From a checkpoint of a small transformer trained on Wikipedia.
Architecture: LayerNorm before each block, rotary positions, no biases in attention or MLP, untied embeddings, attention and MLP in parallel.
Training: a variant of SOAP for these matrices, 227M tokens.
Each number is 128 + 24 x the weight over its row's rms, rounded and kept within 0 to 255. Layers, rows and columns count from 0. Numbers have three digits each. The size before them is the row's rms in percent of the matrix's.

# down: layer 8 MLP down (transposed), 512x128, rms 0.217, rows 303-327, columns 0-127
# up: layer 8 MLP up, 512x128, rms 0.206, rows 304-327, columns 0-127
down303 104:089109097131165150145125158153129157110096133170119107125164157146113104100162146173129113160096186141142119115096134158069099102135110126103128144104133095129119160118088130176143137139085133111130143105160145099151135081177142120109138152134119151103112151141123162102164142136097135121123138109122149150103150157100131138164111139127121108144109193135148149106170143116112118139129
up304 098:154128140131125111155148154134122120127100103136118163104134117122133144123103167099146130135121135135112163140171142121109101126079130121136110080071149117095091120101126142168160115129125122135161150107156149097160146105095081114178130088128174114103088144147151130101172131126137166108127103120104114126148121121124077169118138155167126126119144084102124148082131102096145144117076
down304 093:131143104159171146132114161117157102117163127082159113114164095129147118136104137142159110155178112119113144131112164096126126150173133151137118115122060107159122171136084160141136137107137144094111131106144147162132122087109174198160125136139128106105135099142101099111123155149136098143141116155119139106129125116157123114136096118116157127164141130178148185109147122113117137119114
up305 092:132135118110176129170093132128132118102123136111148110130151133111178115117137126120149094154165118122116136162108100174164110138106125178099182151174136104136114124117118137078131102110085135144126106161120099106142094143143090123094125070120146134149139148170128145065126139142094140171119108115131124140174127143126143097115098122137126166150150141119073145102115098131132111143134
down305 091:104136148130083124138147114185148123136128129122141149154123083117103131108102181122128182103116120125105122120123104109127143131187171093112109138124118156165159099122132141145122161133142129095141124099145138167125159145153134127162152158145142115144089119127158136180152102129164090118140167196103115127103144096107108129110152146147151107173125107115104108154101124120133182118128
up306 096:139148101074110100130152114166157123120092134123120160104137131125118118154126107101120073121121124154170193128151117158131161126139126156090116105139118167101102147152134129174099127132133093117135125115114126164156135130125183107144126086185121099064145127127102172115147095128134112104115112159099135161132142117173090152117137145135144111133122107117143131130139161148151115143083
down306 093:147122115127114112114138129134206140135112106135127149136077084146125160110115177125154112117133104105132109162089118140138109132110152141129102119144123101099122134145103168132119144113124161120133123112157124138124088158152178132139122179085119103140140127099121123132152170102049136156161105160128185185146134116112087124128140097139102148116120147143116138071121122125126124133115
up307 095:146175132133139152108122133137131145144147149143133111117158139108100102126093122115111127100126052104147131112134137085124108105112119145131130134184125138128118177167134130146085122124118106117093127155082109104169121126101149143072136144163088140120109119114107089070112124108109086144157181163127124134127137077094100148127123117148147125147134155147136112137137134119083075133146
down307 092:124078111126155142125112139158127119118145116110107136096076120119129116096139138117121116098133107149095114112112122122088160147112165118150088071090104116096119109091121113149122097093107137138072150149131173135170151115172116126143106125113157115143170121153129195155138114119141124115067091125118159147144122159150128122118158144117138119146150089132068163107117118121130115120136
up308 104:165092083071160129146123112147159120132145173102112085072155099128089130171134119113079114136175139160107129144124101141099121130136155162107129140118166110137151153136148131122134092110154093153165143125165139118125151132093108142154152130124124129136141140142129125099130150140123102106117167115147085138132097155109142107146115107104101143156155153125153196157156136121142102121092
down308 099:095106147143105132106144152122137120134101152128156170153111196162134135135149140159140154138085065082130163134129130168132139106095120128145130063149126142144085089152109102144129148163125135144095086149126106133125131146139120137114167141150149142157136099109083098117138119107106157150143089141126134130119159103135122133119107167123140135132103097095103076105172127151133118141159
up309 096:090129143116138149131119109067145183105138114162081144152134124148151079084170136124103089115133112081106130105165119095137133179102131117119142128147120142151146098111115135150150122162141107191123141125161123082117158127139150147135143118159177113124136138105145139131081098156151087115148165092132121119140160152149097127103116098119110116092123122124119120122114123113146152169123
down309 101:146127144114173157131133148107129127118110104151093097150112110136137120145132118151121127114113109144135130120149132086154148130127132091115119128148116116154104147147126119104087130095131121126144054172172094088156117111124179129157120089092124114060125115150119134179173123105129159077135069158101161123162119095125110154108133078122128105115097124150108113133142134139143129103115
up310 100:150104145117164109192174090099132125155128114136115138109111128125132146119147164176145160117117156170146134132131133133119141132068150145118186135140085149168133151133111143129159130107132092100098127117070131124145106154143143158136082089086136154132145173133157145119112125115117137113101139133125129108143079123107128139123107138108118109118132131089129102079136112097144093145075
down310 099:111159095117127156113149100130163167148148101106107126128145107115159137105135117124116131148183112092146103138145111093150112136136148103087125154101127113125136121122134082120124132132128124089120123140116171110062128137115095154163086122151099094126172122180148126120138112140157167153167160134121125146122103148136136165153166170161150103133099117131175169121098160131127159094115
up311 110:116104096113106167122135096164128160104114119134138161154170117129152166099167143156160140080103141130144118096117093114083155145114130114091086124106142160118151141126174134088110128106140099160115140117132135153120181130107116134109162110127121178156148136119137156116105123105125140083137150117112156118147160122129150109086160089124128099105146117096116156125120157116168165078125
down311 107:160146121135132134132141118119134099144136145147126112168117124115107102137071128166114133112129115136099128117165110156124131157137135125086114137128116141116126128098100081105109128083143125105145095199081128140159123171119150117156124121125129113167124143141097129153095111139169105107078164125139129143098113114108078123135076117114084145123073134133191152086103133140116168132121
up312 100:128153113122132113153127099120105133167149131155137135111129159100188128131165165119136099134105062151124148135089118087167125077096099125104150119128082130117130115125099166108128137112099128123128106136136118114122123145084172190141117178124116135112108121156147116170103146099160119175153145129106158103135137130122117157102081104110150111160107149154106120113083122107144143126138
down312 108:096091128092124118139148136143120118128088145127147127090127119155092122112127115119165152139160144182086092114180161158117145156119122116092110108162114094153125107126111149094119096097115125181119119149188099160139151107140128101140152135097120134118138132154134166105126104136112139096152118139113120113140131129138121133116111168114137159125119089135125089164098084193160151151099
up313 104:114096120132155149140123122125052133114106146143143155096165139124139163160128133124108112111131134143140088126149156082196131121092120140110138135097123156145132185125140205157151123121145128137120136160075090146144138155099122079152101143124108129117092152140097146139136098108138156144167128109115081120145108128147113132099138146115125122088139107168131089126119129136105123113148
down313 101:151142130132139081157133129163148120089180165124143096145150088140129117116124152150150133095128097146138164122145126132151116119140111133142089093162118121137139144153103114086096146131162086156142135164161137117105114118126105100110168132091140079147157148160161102139119103103110126136128099091120124092127140112108124075101149124149134151129158140089090166110102102166170111136169
up314 100:093184097143166162111115118112130094157112174137095100147167107155145133084137109099137093139126149142143090098061132092165108124087116105109148150147108122119130153090120086141128121129134109134128136136155148111146107079156112157156157136122087136164136123138114138160107132117130140148140158140164130136148097108140126110098121110113098152095099170148111143095103117097153144146110
down314 108:094131136117097111121128152162116161120144129160127176145156126116103153172140103124096096147139091108123129104176133146114151118141155122117160127109127106129128147101150163109147102100126100144145108101156107124115157084131123163139125163143120167146147107116176108154136146072166148127135083158126140139152155109165133140118151119165146075142093129123176178141098121145161132116163
up315 102:125113128094109135143109165101129153108122148160114084165101123120146121126136122134141116114129151119166135111134165140103094141168143132175190121108146160117094108146139138126116138066135089125082140111175136147104119066155118128177150109116109111156162125098154165113182157145117145123140157101101104116148144127171077138116130136125111139111109145113114121147131111120133102129171
down315 096:124136157130130142180136132126095144176098119114084125107141138097130097120148143127152120182145136120097176149140135116136148086113141155156105130104120130135097125124119150125166145187174139175137129125116126100123111164081111103076115154093162109127114123097095159149114109133157124141099063110161122116137117113111155143110159129111167120162150135160159115162145147111135125111139
up316 096:140099101161081143154157151129138125143103142131136125129117166104119158147155144137116118120118134129164092164160145131149120146163104118137124130092102126159136139079071122092147082097165125110160120146123080136111159150104097119129142114161121135152125103113123113119081136101137132105142147128133109134140082109143105152193169140114114108105096169095094128125144096092101174135117
down316 092:124121150146118141133105114161111152125148126158129145113140119169155125110109122149100148127158146114082103087070121101125114102172121161092141135158090079103134080109140120091136122146097145129097125104153141158155119124103121141158136088117124101134093149149072129158155139128108104147110157116162156139141161130116123124091104118101127141131179095122117137118145134164152074080141
up317 105:099113199101114130167153117117133137101093154136091169143140150121133098154126182125155107101117122133101124127124130096119132115143113131143111130112125174122128180100114096079156149099163070135143105125111163140115102120125091160111125116164138185082107158135133096147142141121110099129132078140129103132136102122144102158090105129114116088122135108112129110103129117118139173142109
down317 107:150141126153134119098123108096111099120127102147109070090197106151114154123126118135149151132129156132151123113142131135124116150105158134092124139153128132135157133135085137179100147147144127088126101133083141110116142141178132140115137122149095078132129096153100097139136117140165130125150140173112146143093085104122125128149093129097083138115085092093127099178170097127136115109103
up318 095:154127153122110173161126168123053121147124089147079123123117076088151131131135109135120123120117133140148128126153161125104122106110124126104150147107090159166128124152115122185175118109131137156107067116168160122137124116138126134152114106110127128149119139143127140166109124118128132074091086104128156136128136149122100109145111085100159118154122161149126154105136120145125057130118
down318 092:084088077142133080097140074124185119087096149137169140122140161168139134117153129157136163154156146126120130113104114138118110109139152163160095096178154109104137121153137134077122146115129136143155148102107100113118147137136114139108100170128135139115111081132123124104158129133128133176165150113126099099126136139129150156128168138154120152115132078121095132150114117120129180132134
up319 103:123155147097120145100110112186102139099141135129144106135113117132149113146150099103125148100121096136129117148138177144144132157131122109129131199114146151143128089136166101124151102129132103076152125107136139096093098128104138153092163145129151109138141146165107171117100116138137119153123046104127107131099126090179133132099127116113122125129074108119129183115123137109155152116099
down319 103:107098119095139145144154092134114183137158151128141124110098123162134132151116159163165124126168099131123116154122135138117113149171151129142109153106120099138056141089128134172136125150119121141150157119107095141193149168148138083136113116175148099133163123107111087126128130125102159138107141136099122123140168136140146109140129101131126139075110179174098142103152134152146122124146
up320 097:165144159111117094143099116147169153148156113118166115173125106129120154149134091119097142103180168121111122114120123116124123091153130096143130108116139175130116149143122152139152144114081133121130075144150104153137136180110133171108139148148131124204090106162108114152073142127141114150152135126128116130114120145132158088143178138131093138093134125146143119109144115161099099108149
down320 099:124112119101130137128140150101108160133142105092139133136138149083116124154099134080153155152081083138124117140107122111126090166086159168169131162140106146140158128135183134142130108130134133146126171112116151189158093095143155106117137132114112133093107140126154147147105112135157135109087161093136152080151108115149149149079117141139128098165101131127135101143090099166144132121134
up321 105:140150152094103170140143138085141122137125125077094171121192165118111121111135112122110103081143134089124133108123127111141108132143120127149106153118124104072123164171097116130182146115125143136151160119128098108125125136109137171130114172129103139113123161138124118160119127094125103092153145162150095152135089164132150168104142153169124150112131095088147133138160133149114101092140
down321 101:063129098152149129127094109132091108118127132155167129124089127139131136124093150156134120132098131143137111109114138142117169136139099191150121160130141125116121135131176113153099102128112117082171094133108132099108139113130076113129112092132164108146150103133155084138110154120176181135139152107099172143155148085137107124150108120115128109139150136156096154167117105130105146119175
up322 097:122150134133190160137139132119098136157146094124084148138156139094111076112129118116112194126095131168108143086150152110148144139105124121125123141138139095131128127156108127106068109099121116111161161078118098085131147148117135132121162119109145143149165085178176147116107156109125133157131126141122137154118109138164147080109145124137124103122131119139110151147083097106160121143158
down322 089:144111152119112140094132121097173161112127135139082164158082100135166131137145116146140088142142186076153139162104094148098139145111107115158107088158150116113095138052149143154144123162142140119127123152108137178145094097125135113124111138153120155123118117106132147135127163103134129125119131118170138100115152131096117149094117165115089114128111142124073131110107133120084129114110
up323 091:111190132136139121142083125099110138148166146101126122152101125134129143162088091113136113181114127119114161082145103130115114128136135154116074119139170124133069129099125077144153111123139115124137101126132135131138090216125097135173091097148138148137140147170147154069112122139152130106124143136144160125094131099107115118113122149166142131122131152107141122109132117139124140160123
down323 104:170129115143141112108128127129106149157151142129126096136125119098159092163117142126125125095183147156190129148121162112129120110087128112103153141157106150160132124122127122102093148159122082165112100119102141159120154114103152102167150131146091136097128129111087088220120173133131135121138138115150137114128081135133132128113152123094144103127091131169108106117102141118142123101097
up324 108:112174116131150160133125081152114120067106076149121151080153114161131100098125146123112117188114130180130107126123114118155129132122141146127086135129120140113135124099068112155135135126138106164145168104138129125146100175145135154116189109113085134128141112161130107132128150126123098119110151141087156148138090153135132160135143090144132133149097111158127150106172145109128088128130
down324 105:184124114092128107083127169140127127161154134116125071143157145132102167152114146121157116113090156127130154126114120116099142117125140124140141099124149135144119146151151155087136133127139150120137099118164128141165153105135129057134073142129116085103100188162166127115155104173119120114161088111137118106135139104119144146128112152096134134131169118085100135120148101140111155083123
up325 092:149141124075123121144123130142077149104128111136106130150192101132139120160155107107141117088104142154131083154131140125136120146136121113145154156150141151124144088141145080122115126120114128144130116167079098144096164152092171098117094075153146126120142148116134114135129077123102163147093135110166138069132125130147154135116121146155075114134107144167125147155090134123148120158109
down325 088:155136140115120176105115156090119100156162106113067142154066063134094132138133111120172152110119115106136108157111104140119146126136136119127118118106100135124109121126138178112186125148132167128105130077133137109145129087127115140136150178124155109157140125096146130122137193157158130163145143131138151112131140139140144113134128083111129160095132080140114144099129139146117172132120
up326 098:140120148113058102141134119134157127089169142126097142124216113103110143102141092129117113119136130132141139152161143136175104136098138136122121127093123117143136135090128138123131100137148119084106151159119114118133129121128132136113100148128116137122168196122130146129078075118186168157156123154093118154124131139150111135126165138128127118143063104116123138167146136146097141114121
down326 100:145168109081161114116147136138132141083116101141156124140097112125153108132160129098106114145103098103127094148121145115113116135134141154120137139134152128087158181132115094079137114131134122139139156148107141153095135116110149138108146093220135111142139148128123154132153112128136101181196122127117113121113176112130114142154118132122149150125115145134176163119123067139119079127122
up327 113:117170113096148161094075129074091152117101126099106121156153114159114119174142110148117136132140156148112127147091085112101118096135128119129115139108095125133124073086130125153138113140121129162147133121132115171142144159126114139187135162137181136136105146124129100129134077118107118104108161144111162164136120117148144159134128101116143151109118109157168144156106116110151168154083
down327 109:133144149136151127121081122095158095118133110093129124173158162130123150102103082135110113114127152111124145122114125142127155111116156119077173125116178163134153133139145116133122108174126132146134105125149137178131090094111092131139137116116134128098075108123168129128127156143122118149131122137079137075068155125139142113093103183150094124147121109104178136110078119142146132128141